{"intermediate_size": 768, "qk_norm": false, "parallel_block": false, "init_std_qkv": 0.0255, "weight_decay": 0.0, "final_lr_fraction": 0.05}
Each number is 500 + 50 x the weight over its row's rms, rounded and kept within 0 to 999. Layers, rows and columns count from 0. Numbers have three digits each. The size before them is the row's rms in percent of the matrix's.

# up: layer 9 MLP up, 768x384, rms 0.12, rows 282-321, columns 48-95
# down: layer 9 MLP down (transposed), 768x384, rms 0.115, rows 282-321, columns 48-95
# gate: layer 9 MLP gate, 768x384, rms 0.113, rows 283-322, columns 48-95
up282 104:469494570430542466528645574470550491480501524491515574593492497511407506422478520511509507472519422483447414485455479509496530476392415489516484
down282 105:622512414553474454565529594451493596505540569407520497486437501477483486498382528520533465541465463523515596535473521535531507460508494462531487
gate283 094:519491595497530541492516468515495563520515374471553539520526403534457509480422506525475506583440491438469497551454438490586531461461420587418537
up283 095:539547501516485464510522519498604495604497483395462489565433466554489508438481496508533438589503459496545439442460455488552448527536461610448547
down283 097:398526517492457488507510497572498472501500423429467532503450500428394471519527479598433506534599532478474559453491542445461507562489565578464473
gate284 104:407547546439510549479473442531432478519527504440489514405461517508510474525427478518536472583544468539466510558599431467463485521491548425501550
up284 109:528563473486525364505577493494446478555477419495583461515469450518439576526500487509446460476454503491533545492523475510470467582437507518531406
down284 103:536581548513512533416525522578508488545416566487505491553447433525470440445493441509492521602439453582509482438443621484477556470516503474529476
gate285 103:471480465590525487539482554517524455545494540450522518491495543515545514535476506552431479490521589463548531517392591540502472520462593564430460
up285 104:431525497558459491362453488510404516541524490496502422493555492442425369475528545429536559539386524557485480526501429480540555535508560580486525
down285 103:584504577558447482532592499509471570513575500500538553425515476609520562530535512596579542510450573562442518508497513524471510480426470440483422
gate286 091:489509528470555383558527541416466443466554580449521509502382474502420447451566427498479515501531524510501526507376522491546550428443493495514487
up286 098:617601477440529426501495484483536460548544584445547404529422484557511551451471429485503560528539575493479546460528518504475551545417547599469456
down286 097:633500509518436484460500522621568546516504477456542422549541483528493520530432482579524460548552519540517550500579477472448539577468566455449501
gate287 099:411528523450563430534535509567498504598480454469533479507583391553464481512398455502459614489552458473454537458532488611469503567558558529587459
up287 103:455466424550476478460489587404512464460582536526509556415568448554540435498498515644468411483510500511475480516522553499476507532538546462438443
down287 105:611517585450504529462430596479552544508528581490535420482469497549517532568562603524479442420509477611514446471495569518504463438564544509475535
gate288 100:451503468346476534467551560532577479465521479492538525571446465484495559509464565503421505423445568490516469615514564438531551530455548520581452
up288 098:546487525535504525427448488397489521517462460505514558548557550519498568492498485477464417548597467457472485516515497414519571580583460508450529
down288 103:495530552523429562579419498475489435437507519408484478591548494534585399408453544481500437530430486440498435401610438515489507491508477522492647
gate289 095:610447400413423519484556519472464515441450544473449448462548490506620503353504469466554468465509472549523473451497477576438505422572521533506420
up289 093:437501544521455438461472463537539501445483528482473454555483478498540570468578555474522489406464524502587483458462555516516476467499536567421455
down289 101:550521595554490521515555502478413496554521460582547503581523499474408456587457488479430548514480535531521505587540522525541483546475463419526520
gate290 103:457564568501484518441553433509403560422570382469555519571494493483504510510514493516549520526518445543510499390503520526420438559502525393433510
up290 100:467512575449515516569499505568429516449603371454481519496459499518485421480442454531447528512480496490446578520589544590498522496463530599543535
down290 101:424457537521651569464445548509483494447502533499542492454523494563603425503484531545508544552583582478522509513434519510506460487467539461669512
gate291 095:529528512518459460352539540437464477466511498497503447437411428457541528490457490536462484530564492520521493554482497440478441565500446473387456
up291 093:512389520480452477480481419525506552552559547436546488545386487442560437486534477473545455550499423469542515527512396598478494514584590500493477
down291 090:457532493494518429360495458456360452562480498463502487525505505438480510520389522466526551458484537525481550428388485538523620481596508480598458
gate292 093:548480394448580515478469436523508458486486546492596457510549468496427501496564490431496480409479498420516547421499588465425589588390586509479423
up292 105:453558518466520533508601592537498457444535485487544494437505497360542425440494506502612517526417469564475504488479441479513402498559509481508547
down292 101:508568585560464444534531507503502552399528542509513511537514456477512523447453552523513396522503481550495445522466499512510557541540538504451591
gate293 102:428483517462539524540445492562559488427451515461531493444521590505506559374454502547470506500507573524535551566504507554553461477564483541525543
up293 097:491465486511515398430497425531451404407507649571507476395519462514550543592531494537539532468509555512494522491568534457452550503600505592467428
down293 099:516532521422539505455504530440546521513532585470486570527543538470504471576581511608586525544623415515527548533556480527447574482406446515514534
gate294 097:481508462537527506508450567461587500544526555600432493492461483452541542483489478516461362473437438445470466545489524444526519576453552429523526
up294 100:498459404456499508457552512526519488538465520464561475528576479537532481478519547523520449476393418536478560474512518562512530593597566545390508
down294 102:543571500532593560453492550495511528508451374572481533536485491492465539533561432562566542493535504598445521469521497456460496468521532447411586
gate295 102:458527507482445491452496475504440493446488546486470508529547528438474496442463489449525467500433412446467415513518436487585439583548482528499553
up295 098:514549439563569524536533588488453460438541454443542509538399488486546547454444476414592494497443504486489448619492486631461537452429453497553545
down295 097:649456496534512482512434417533375455474416513477579464567502533548561562549455436506523537531477469448471523502483553466414572498485554655505503
gate296 102:458469435423507429425581447549359513455603489523573508531476543556422519510567554482484445543493453504471548510480529499457484514485468547528479
up296 102:519454512385519499561562527442470587504540493498474375533465449597522514504566578559481473513504441483501514499429435499519484469461498518421364
down296 104:558518500510504460558563420544588416515513547475471526510587446472587479415451511462499588538528600462561537490520472440534479564498535445438447
gate297 099:530439461524544543515594489573561451519440492497541584532450489447626372459465513479496428543594525512597502485542496516559491554447474500405488
up297 100:450494589542474496586515617516494477489458486570453526534465447486553534463496582514338508454542532426460567537445542538564516436445520440501505
down297 104:514466460578556496492507471466567520503421461476439515511471492499459567584507486483467468521587502493569571523497536538512496447457460494482567
gate298 103:504428475528525450524483413463516445506603536428466486571466437522445513642419449507479495476511543472515467589456390500465467498453441496483399
up298 104:516469529460478475531507396452549451482542459543508461495552465511571552550479515520518435544428528557422474529549515515425484469490541426513477
down298 099:555572516499455416407537538581598468513458544400423420496497455530568442454514548477559515606467529515534503498456506506527527523406528495462519
gate299 099:527471487487405415544556557483518518560427416491485431557531440539490441435451542526488492475555479505429544520528499496499501530478510521588519
up299 101:480458477445552526487521497427465387487597570507561559473475462506470475553521476464473459529478488549514471545506513432573477496493463498492527
down299 102:483489464505498516349550623434491623483468502498529499598496549524469513466573578580538573538554541511510532538558540513521527585552551572469516
gate300 099:511458393534460497466503507482481453446491518528514556518521493423493454521444474586518501563489495497508534523462515477543453515625464462552449
up300 105:461571513407466520503437416516486527579587532513572554517475526462497486589385491575512472432569511591362398517495557491491562545579506508477469
down300 100:572433578521477541496564445507420421384480582521491559583526517493502581529524534523508418519439487564446488508466410500582490502421507527489543
gate301 100:403532408447451488462433471494494514482488446569410564458597540548503538489538406561552453578493562440599542443532441409511561479556488511535523
up301 098:418566452410453469470485376571471522406563546528479522484511481468541536550611533453527507487492496506449480508487409479451487471533494478493432
down301 097:461442499493532476481508482518416529518441422488636622519513598451595494414480569453502573547555532538589526433459511447609489542587498515466490
gate302 099:476481464477485578449497520491482437406448438476497450494508487554537558463456430446601385554529502504501575486478582468519482439522525550467524
up302 096:507481465545523528407461537592518452414492505598452565454476514568449548516538498518513526598620432522576518449510397473458452492516574464450515
down302 097:528495518569456480544494540540544516508433479429473557576469505557423487510475580510547484474536528493387513578537414522453504510480528563484504
gate303 104:567472525584432527473480500486471461400475488520505465505543541480474478535509458476571481433501505453448474429455481471525445461514507446522492
up303 104:479462536465503546549421518500471582517502401496497523518594512493475501492469524425451582486510514554462580490530459486537489462481540537503594
down303 103:434490519428512492432532545442495441487458565454479463440530499634461461433507514490487455521558550496542457545461553570514542529447581502503562
gate304 099:448489537548490441493545620583446466555513468501566495564459443510511578465598546489466564554532498456548468474502494553431437513521479524532547
up304 099:520567458485601412560490482520502416552455521500561408482462563540562526456610432524568452517491486498450511525451510506501477495557474519549565
down304 098:433465389452516479516480487501482576556514534449525499513474489507552510525417513460585512615524475584459541423535511476403494513393532481539506
gate305 102:450520476428503455504525560472507514563594528583452524455431551424492527502480459465504497454546553456520523486412444481521499505475592414427464
up305 107:581517491376518476506435480372474592599469566537457480482469575531442517535557514537470504565623539487520538536572597429489567472550541502499534
down305 107:467494508525447419500458560458531445478489502464510510434505492514394505481546529596517580466439526484420516501452480554554562498467462480488477
gate306 097:484433431539486483504498512481451511444567436566510507443539486434522523595562460471498525504503581438548533444374465535541459470500522480469476
up306 099:482484539573496506419515565561498463472493495492416542478440390504451464540422526576502449467511472418583479519517540528478509505547451449487550
down306 099:530473482464487419468573532475443525527474515447508540512591534562515488407603458510488520462418469403499492551430543490519475542576463485447540
gate307 095:446477534436477502377499452497546484512487443498479505469524491568463375456516494461372467553537462478497630488475603498422530517468453535524390
up307 103:486489520614614474515491515574555500429490518595500524476473550507508463465423494542439463516449577509532440469569447561479594480591551472494515
down307 100:346520483509579549502451540569596495598464508518451582465513523449500545443499495502497501480525523504512415423451438482517431519589535463524493
gate308 099:528410461491478427530413481563403545451475539447538463572620511501494542500536481439479476547480494472532448543512474475459437595525483525477512
up308 097:552512582455428561568515624521495478511441482553550454474494515466488477512514487473521561517524555469566552415567478593515623566534465464449496
down308 098:362480503598579517508449548517525520472555472489515462483562477487449477458498438529514459499529555489437562572394482450540576488437479468492494
gate309 106:504587506520532531413519460473496551478448493504533431533475530526406509535446493516459481545524463458508517525540512497521472595457450557449532
up309 103:550524491526429463481558480436505488485570494456493535493483564456546513387487539457464539514550542612566485534519485553462515459453540545517432
down309 106:462445521482527516420531468468558506528484526427567472581481626517430607428483477497560498551564459510504534552597556480466505621462442550515516
gate310 106:410461399497500486560540468513426485523498514546542558468570532539500538546571494530531573550520492636550490446513435531369480538605423487516408
up310 103:446428545591447533517499519484440492571546442485584450558432480403469500504458556522563481499507577397536472471529578459512476589393470493501498
down310 101:542502511433535534508472524573382510460475560437489512569391570549541492551498500454590542497560442503536411512549573558471563428529494509490478
gate311 095:486489533493537421556492463539486482480527542618567470506445519482501425471523500419482495536427536568459522539448509551536538497450476481512476
up311 094:546540510512398450528526440490481461501550477548490525544491540440465510449467610482462461490476501475614512514475424415606518477496534497436572
down311 095:503412611499474524478565513579506517487506454566522553537459534465521447493487520469466458523468438438532564562546472439507588465508471498551503
gate312 098:391468471523496504603485479530454532509484501540566495597409500477447519562530543440502578570461450502511399501488471569487521588504453536492486
up312 097:556505534513525542631457599514558422479489475499465480448590480547457552610413484511549593498480528468405465499468423498522501440500465467432543
down312 098:575491489459513380519556378529519548492409549446481558466499453502531526511459507446518581485495539472473503510389595416573428575478613565571539
gate313 109:436476545514471495454447543527578564492517468483486445480492498442541455594488489496450520542519471551538464442505523453490460518448511452516462
up313 102:397480475513374518509484514493452576417520571565505429484481563429512486498553501499508534518418425448420450510615429528536524527549541494453496
down313 101:539433486502441532510476493476535542531444536464494579513589556506467602410495566567409442463562547417450509500540461504414552470460570494473525
gate314 105:483544518516589431515435489541476495470396497491481538484598484556396441540474526505409444541569454442525565495513465520468454517608465517467520
up314 105:464412478552476509486516508515476579456516474516514548546556532515493611462537460484546421509457515502503481423512442506470512480399463439412549
down314 105:477499518550532514503543546464438489491563539430590456465504498588519481433508486453522534459477438478477503520437560457571512556458414532389482
gate315 102:402466425496430518476555414463438501417458527556540477580400552505511514443469541442548458440452585415419510424492479471509477479505501572578625
up315 099:411470451355397473457494527456454539450459487567513523533545522513518466488430519515497487455449535560439527548518399509528483556491557538453588
down315 100:543587515432536616533487448547466550527450417533609548539484498544493483424503481462522496442438536562514498591541461471497536510481536523559497
gate316 093:487524543479547523495562497597560478463535478492535400443531526541380499557438502526479481535601527583560499497512516346493526607382500521478503
up316 099:450550452518485502524501555375504517526483493451449556446469441513469635486436546477511472479344479452416458467463591473524395498477537502485462
down316 097:558470469536376598517489499492527487442413484463535477504540442493510479547406546498535505509526608529439433575550488495526561448525502511483572
gate317 107:380467461539499420564564537443572465457436534589500462511540544492572378394540450481529419496470489431515515532595468467501522558463479476459497
up317 104:539439419571435476502525513529479577544492485546552482459551556458498440493449523440467499524448463441446532536443524396464474450526492463445489
down317 100:453434473519482466431464581490567421487578473529550545526495485654455456570463425514516533487447529402498624418620484481527568498580579537519550
gate318 098:497546491509399463436418410575512532465486488577547539500527377420519508501456494497487457482571456482523505460594471436501434628426560473525548
up318 100:436501557504531508555509513517548431455510476492443528416529434540516556548562514497488598466410513550531435432452419486527557470503469572538477
down318 096:512481448471531522513482556489437504621522447532626494439460413520440415487468496521477503552564515445483462414460562442519502577550580529447498
gate319 095:499584553518437536384448482511534524523447438520416486546494542461526514433456529546608497452525421558467507488490530560468560420511443591475479
up319 097:552625519519465484560584637517586393567361567589461455464493481413514471532458495496460475559493477508526470432504551517631575562549470431590544
down319 097:490482473434441464481399606455480507516533481449439411516443427476544436437481442476532513562552449553461518423521528526457531533489385545527431
gate320 098:493426501543458436442402514565473574572499505612477416551534527568503443487547471465473508456452482524523486474538483514455501441507503495415473
up320 097:481524543468564585476530562559377452533485475495456535477673496499532505463561451542420490543501512557476538450481553459397552525336482535506428
down320 097:477511421533496681584582467547464396479540566419516530421521474501433465520465430457544433520552561404490541434536479461532542473551570501459396
gate321 098:461431493470540550490424593507475473480592433453560454429504541526469502536491368468485513501426482420550427553517497408561506552400506522494499
up321 093:549542489486472414486613481521533514485558549511393574466422407489519446542523488536505520479468478539474544537516538502411539449521444502410408
down321 097:476493455478516451462491473476488494484490538495437495500549635476501477583424508466489643405499436506526450574555546428453544524464602515543530
gate322 101:455543510524395450464472509490565476453580434529506502550530549512443493435433479446569484548497537427492417446437549552446464483507547443539499